Weights of a small GPT-style language model, trained from scratch on English Wikipedia.
Size: 15 layers, width 384, vocabulary 29228, 38.1M parameters.
Architecture: biases, tied embeddings, attention and MLP in parallel.
Training: a variant of Adam for these matrices, 325M tokens, 2730 steps.
Each number is 200 + 30 x the weight over its row's rms, rounded and kept within 0 to 999. Layers, rows and columns count from 0. The size before them is the row's rms in percent of the matrix's.

# layer 12 attention value, 384x384, rms 0.0224, rows 0-25, columns 0-127
073,199,202,187,207,165,165,152,176,230,184,232,225,187,211,219,218,178,222,156,210,184,162,213,178,206,212,217,269,190,159,185,228,180,197,234,197,176,213,194,221,188,238,196,190,199,161,189,182,190,216,265,202,113,191,198,210,208,231,171,203,199,162,191,220,233,191,277,261,212,165,195,223,193,195,236,139,194,196,221,202,245,244,188,151,154,216,222,262,223,123,203,166,270,217,176,176,244,166,188,211,164,160,262,254,259,186,183,134,232,190,125,159,192,194,112,202,185,180,207,215,174,165,220,202,199,232,198,178
079,256,201,173,232,242,159,196,166,126,185,219,153,174,216,215,189,241,229,204,178,166,177,186,216,201,187,180,185,220,182,153,180,207,215,209,199,188,179,203,272,242,249,188,208,217,229,208,210,232,154,221,192,192,225,255,213,172,229,209,199,225,272,189,207,242,148,196,223,211,188,251,220,222,225,211,195,199,192,195,180,199,190,161,255,199,194,199,183,200,157,228,176,234,228,186,188,227,252,204,207,197,227,169,275,242,211,203,211,267,198,172,137,214,220,248,173,158,150,228,213,131,246,212,202,242,219,223,196
082,146,206,169,178,182,233,209,206,207,203,209,184,214,224,177,165,215,101,180,194,198,224,181,236,194,243,238,146,244,196,120,154,160,208,205,226,181,191,218,184,190,209,208,222,165,306,201,225,195,227,199,210,243,223,178,193,255,198,215,230,236,197,215,198,146,192,195,239,205,199,199,208,185,150,176,271,202,171,209,180,205,134,180,170,215,197,169,199,228,221,228,206,176,181,155,154,244,236,175,172,268,188,194,179,154,308,181,220,136,256,202,213,232,225,231,247,219,227,203,259,220,205,205,166,224,170,213,192
081,156,330,210,206,211,204,185,173,215,178,207,237,172,166,172,199,169,262,166,163,181,221,178,187,227,228,206,206,205,191,219,151,221,166,204,195,161,223,164,193,204,232,233,226,211,201,228,185,153,225,214,215,146,214,192,179,252,232,194,230,231,170,193,243,205,148,159,169,214,230,182,192,159,205,211,195,213,183,169,183,155,239,195,191,214,142,179,235,180,171,193,230,211,238,175,194,174,159,135,225,234,194,199,223,168,233,224,182,175,190,170,215,196,207,185,200,244,213,193,192,220,208,219,218,164,207,193,175
075,237,185,197,203,193,218,239,199,158,179,202,250,199,172,261,201,182,214,192,222,146,223,202,223,182,217,240,231,210,262,250,207,271,211,238,233,233,207,225,208,204,209,214,215,220,147,191,201,200,156,225,157,161,182,196,206,194,238,220,117,197,241,219,204,206,155,193,231,179,177,194,204,302,203,194,169,193,205,203,210,206,249,203,170,184,276,202,212,209,208,191,176,250,199,201,186,208,225,230,219,205,174,187,203,264,154,183,225,208,238,194,205,212,190,193,225,197,176,180,204,179,181,199,241,191,161,220,114
082,150,240,173,126,212,204,217,209,189,195,219,137,207,184,197,181,206,189,198,131,159,225,174,205,187,185,205,160,210,205,229,195,143,212,133,193,271,276,207,204,240,173,218,260,178,275,208,199,226,170,146,184,197,173,143,185,198,224,231,220,188,214,183,205,174,207,212,208,178,201,180,216,184,235,253,159,226,241,153,161,184,219,131,159,207,179,206,220,225,199,164,169,221,193,205,240,235,144,159,184,180,213,235,185,210,223,217,244,163,217,202,208,217,164,186,185,134,189,209,179,258,156,191,224,212,169,214,228
076,216,125,201,241,189,206,146,208,186,215,149,235,185,257,170,258,219,232,189,205,253,238,204,238,217,216,208,161,223,272,212,194,222,188,205,135,229,168,269,202,247,179,139,250,240,193,209,236,210,188,171,199,237,235,218,223,201,110,184,155,194,152,194,169,224,203,181,199,248,188,198,186,186,211,184,203,169,232,188,159,193,199,245,243,251,185,194,222,158,245,163,271,193,199,230,183,207,169,201,221,239,171,189,189,187,220,227,209,175,187,219,176,190,209,237,197,242,216,184,227,205,226,179,128,170,247,214,198
075,225,178,253,231,226,252,191,198,188,196,198,217,219,184,224,260,194,175,181,199,211,200,228,214,196,178,193,196,176,201,169,253,169,229,184,196,260,199,235,213,192,199,192,230,169,168,215,152,243,208,237,169,218,176,221,187,219,141,194,219,183,192,198,221,181,215,97,228,230,249,146,199,238,229,184,161,156,163,208,212,222,165,242,225,188,281,200,187,190,234,221,209,197,183,207,294,226,186,214,176,227,196,173,217,200,190,201,211,188,178,192,275,219,216,205,200,219,212,222,225,182,149,182,209,220,177,171,183
070,220,236,238,240,241,213,179,199,198,226,224,195,203,192,191,134,259,206,155,239,159,233,181,189,217,230,188,233,173,175,204,217,155,185,202,199,176,190,141,188,211,217,147,168,214,211,210,199,183,229,239,227,175,237,200,197,115,207,165,179,222,186,117,186,200,225,241,178,209,198,209,164,195,199,227,187,197,270,260,153,184,186,225,198,171,240,252,220,190,177,255,205,222,212,214,190,177,192,258,187,147,188,205,193,215,180,142,166,293,182,161,160,171,275,138,172,204,192,197,216,206,210,214,208,202,246,147,239
078,168,226,121,230,221,207,180,233,201,235,210,175,186,216,192,238,243,215,199,193,167,195,182,165,216,166,202,180,209,232,171,194,169,188,194,188,181,198,213,228,153,225,144,181,194,164,200,184,213,185,230,244,206,200,154,183,190,194,175,205,191,216,292,154,211,187,137,201,229,194,247,205,172,224,215,186,170,176,170,227,132,151,168,206,179,180,198,171,174,185,253,207,196,207,219,189,215,206,174,204,237,162,266,220,184,160,234,158,136,150,205,218,170,185,224,236,201,210,197,174,187,190,230,188,220,174,194,192
075,189,228,282,261,242,205,201,252,201,183,189,234,207,169,249,173,213,225,207,235,255,234,177,198,211,202,187,227,185,191,179,243,248,188,216,187,279,212,218,185,216,160,213,208,216,183,204,146,207,205,187,203,124,193,181,189,214,194,211,136,213,220,152,201,189,215,161,213,210,229,167,192,184,196,190,205,291,161,267,207,202,183,247,233,215,252,173,183,168,219,115,183,191,210,148,233,210,234,221,157,197,199,176,223,188,221,197,208,207,191,245,187,175,219,221,164,187,219,222,189,207,182,190,214,123,202,167,220
081,253,235,153,166,211,239,223,207,169,191,220,220,257,177,156,171,195,211,225,196,184,235,202,174,139,214,217,216,175,200,216,181,200,136,204,242,250,179,200,194,287,204,237,133,220,235,210,225,189,198,140,185,245,205,251,206,188,220,222,204,184,232,155,270,180,224,171,219,176,184,180,213,170,214,185,161,278,193,259,197,194,211,244,207,237,242,198,177,192,186,126,191,195,212,157,189,172,214,246,179,250,183,217,135,147,260,196,241,243,175,204,211,177,239,269,205,159,168,226,212,235,184,161,221,196,183,190,232
069,171,163,221,229,183,209,163,177,238,217,172,211,245,227,207,198,220,196,180,183,191,193,207,193,198,205,183,163,213,169,175,216,224,206,238,214,153,214,197,206,185,191,209,228,223,155,240,210,207,184,209,206,203,178,203,201,271,172,246,266,181,221,198,165,230,177,210,232,222,189,225,200,215,224,206,274,151,80,189,198,172,206,221,257,209,188,202,162,149,191,226,190,194,186,192,201,196,181,229,195,212,178,178,187,159,252,191,206,207,211,216,206,170,174,217,247,208,173,181,223,185,225,172,229,230,188,171,214
074,244,159,215,218,175,237,183,195,218,227,175,236,246,229,209,233,236,218,227,202,211,205,224,196,170,196,155,211,194,189,193,173,217,211,209,225,235,195,217,193,160,203,208,158,172,173,205,143,191,258,212,219,117,225,206,199,148,189,129,172,216,205,217,237,222,187,159,197,199,261,210,235,158,161,172,193,208,185,257,208,221,210,208,207,187,243,243,205,228,204,180,181,239,215,187,211,201,249,218,145,129,231,217,217,241,201,181,176,262,227,187,151,266,206,151,192,169,211,203,268,184,199,198,234,178,184,200,178
074,176,217,139,198,217,209,231,186,160,203,238,150,150,239,204,184,249,242,241,190,239,215,177,165,219,185,241,207,227,216,178,207,148,205,189,177,232,121,202,173,196,222,185,158,144,289,188,191,205,223,236,197,239,182,179,191,195,271,201,202,177,175,159,168,192,173,204,182,203,202,204,140,179,130,226,233,238,224,198,197,187,156,235,189,235,231,179,210,213,209,196,218,210,224,188,134,186,189,195,209,196,170,197,182,237,205,209,170,238,141,234,130,164,211,153,177,218,190,198,212,210,194,201,115,231,175,217,206
079,209,193,170,204,212,213,211,170,194,182,178,158,182,211,183,226,239,199,213,193,183,205,215,201,232,235,226,176,176,282,206,174,188,200,208,177,131,263,219,187,227,167,171,236,253,240,195,240,233,193,183,242,214,199,223,226,252,157,194,171,182,227,186,103,187,197,202,191,217,176,204,196,158,226,185,239,188,205,221,215,167,151,200,248,212,199,174,121,203,210,180,225,186,186,187,165,152,196,173,205,207,253,201,217,181,181,165,191,187,211,209,192,181,186,270,252,203,236,135,212,219,216,233,166,204,199,210,190
073,171,141,215,251,231,104,194,215,230,159,158,157,193,174,190,195,192,184,225,203,210,230,207,165,210,165,148,224,185,204,192,227,209,214,177,189,132,221,207,223,183,159,250,225,234,127,202,191,200,188,250,218,152,195,210,206,189,191,218,170,206,211,195,209,231,258,231,216,159,267,213,211,309,265,168,226,202,212,210,248,213,216,193,211,180,130,144,191,220,163,167,209,191,218,196,221,207,215,215,131,176,204,201,228,185,176,200,235,230,210,214,211,187,223,178,155,152,191,200,181,137,184,220,249,235,206,237,188
078,195,217,217,220,200,212,229,195,232,198,202,205,162,221,185,183,168,217,235,201,209,267,205,234,214,171,192,215,212,200,269,238,224,216,111,169,271,190,236,190,210,158,208,192,229,231,197,230,178,265,196,210,185,188,230,214,234,243,220,203,203,218,161,182,251,189,176,210,182,180,192,201,188,186,214,158,212,210,144,264,183,218,157,175,221,163,223,167,131,201,147,237,178,246,226,187,212,193,200,255,217,219,141,232,238,214,195,180,187,206,159,273,241,164,188,140,198,187,186,137,178,200,227,192,187,203,231,197
077,204,197,180,164,210,232,235,198,196,180,227,154,181,197,221,200,212,270,170,252,202,160,163,187,238,180,208,205,196,140,179,232,217,206,212,224,185,216,211,207,124,295,245,161,197,231,209,186,238,186,210,175,122,193,194,218,225,211,190,147,211,169,202,174,187,182,166,191,221,171,194,209,174,223,191,213,224,199,116,142,206,188,215,212,162,192,169,208,192,192,173,218,175,230,188,185,170,159,199,222,161,192,168,193,208,245,174,219,153,191,225,189,192,178,181,168,213,200,197,173,200,222,191,222,183,127,208,191
082,194,218,202,195,204,189,158,207,245,207,137,227,223,170,198,181,195,211,178,232,193,197,217,160,236,216,173,252,196,192,210,198,185,182,239,202,155,176,197,171,156,251,259,216,207,155,198,200,199,201,225,182,191,274,217,219,251,195,209,201,193,179,220,177,238,176,284,198,202,240,224,147,234,192,136,130,173,215,252,206,182,207,158,179,180,186,179,199,213,174,201,187,167,213,226,177,201,141,214,214,88,234,254,134,267,177,203,163,201,211,209,190,235,224,145,221,191,222,147,177,194,226,231,232,197,198,247,144
079,205,196,229,239,235,149,181,170,228,224,167,222,195,191,210,189,170,167,201,310,216,191,214,227,214,193,224,249,160,238,255,183,260,189,226,252,191,201,231,172,135,181,201,197,218,161,202,205,174,234,218,233,198,246,210,228,229,217,188,171,224,177,163,190,221,179,213,192,165,177,209,212,246,198,187,256,163,218,194,252,282,247,168,164,202,183,201,182,192,177,185,223,206,218,213,177,165,244,209,226,199,254,177,191,218,154,214,180,266,236,189,227,206,204,168,184,260,280,160,189,203,256,262,206,156,223,207,131
079,148,242,146,205,189,250,272,214,156,210,242,187,176,165,217,203,199,211,253,199,199,156,214,168,206,201,175,205,183,218,178,192,260,175,187,143,176,215,211,179,291,209,176,181,201,141,210,211,198,180,177,249,187,195,278,193,198,240,185,170,130,208,199,211,209,207,180,235,205,253,191,179,201,235,207,225,212,247,188,219,167,227,207,201,230,193,212,176,138,190,220,216,212,184,195,179,172,252,241,224,234,246,201,238,227,157,224,155,227,263,213,146,208,190,237,206,192,128,199,179,236,223,190,198,222,273,211,222
076,223,248,233,222,213,194,207,181,188,252,219,188,213,188,175,148,181,176,210,215,185,185,217,212,216,173,198,224,225,212,283,190,262,156,189,220,244,183,216,186,194,175,201,177,164,178,172,190,200,241,211,194,200,182,235,239,154,247,187,184,150,177,148,159,272,201,245,191,169,179,208,180,209,200,206,100,202,185,212,164,212,243,217,222,202,247,176,198,149,201,195,222,181,210,197,258,188,159,206,202,169,228,167,174,230,152,189,213,260,115,166,171,179,212,171,229,244,166,203,178,211,222,211,229,177,216,144,202
073,214,153,203,187,183,212,203,202,194,195,208,219,187,172,187,236,226,193,177,164,203,214,164,239,174,192,185,222,244,200,161,209,237,212,185,178,183,181,220,235,217,210,176,222,240,169,166,220,207,188,199,140,238,179,180,218,193,210,196,198,201,179,202,121,179,154,170,195,171,187,250,176,196,155,153,79,238,193,213,203,205,182,145,185,183,208,179,158,181,223,203,173,216,246,243,241,191,253,231,258,200,177,197,204,259,216,180,250,126,185,185,205,195,172,213,217,184,196,204,157,214,186,214,187,171,176,182,176
083,206,222,217,189,212,185,194,202,159,200,210,219,225,174,177,186,208,166,205,192,175,193,250,197,189,202,208,162,177,203,216,219,212,159,245,238,149,210,198,177,204,157,253,116,262,186,202,207,164,185,208,206,200,218,267,233,230,171,237,194,160,206,215,238,222,255,207,199,198,262,140,196,279,177,149,245,160,233,294,205,242,238,239,235,246,174,190,202,218,208,213,223,212,193,161,195,134,170,192,177,205,220,224,181,145,196,226,186,191,203,218,192,183,157,247,159,160,207,223,195,211,247,185,214,243,214,214,208
079,226,169,183,192,159,177,184,216,145,168,250,205,232,181,153,165,186,164,196,180,226,194,181,235,171,183,157,259,149,189,169,219,227,211,209,205,200,224,141,170,238,204,211,236,240,199,166,172,166,207,184,167,245,181,193,216,156,188,168,238,226,198,239,260,180,198,187,206,165,222,168,253,219,203,188,171,241,139,240,202,186,208,128,171,219,225,214,165,265,228,223,191,209,221,170,249,175,174,201,146,190,203,233,172,231,215,184,216,160,222,187,178,196,150,188,215,174,201,200,173,243,180,186,229,209,197,200,238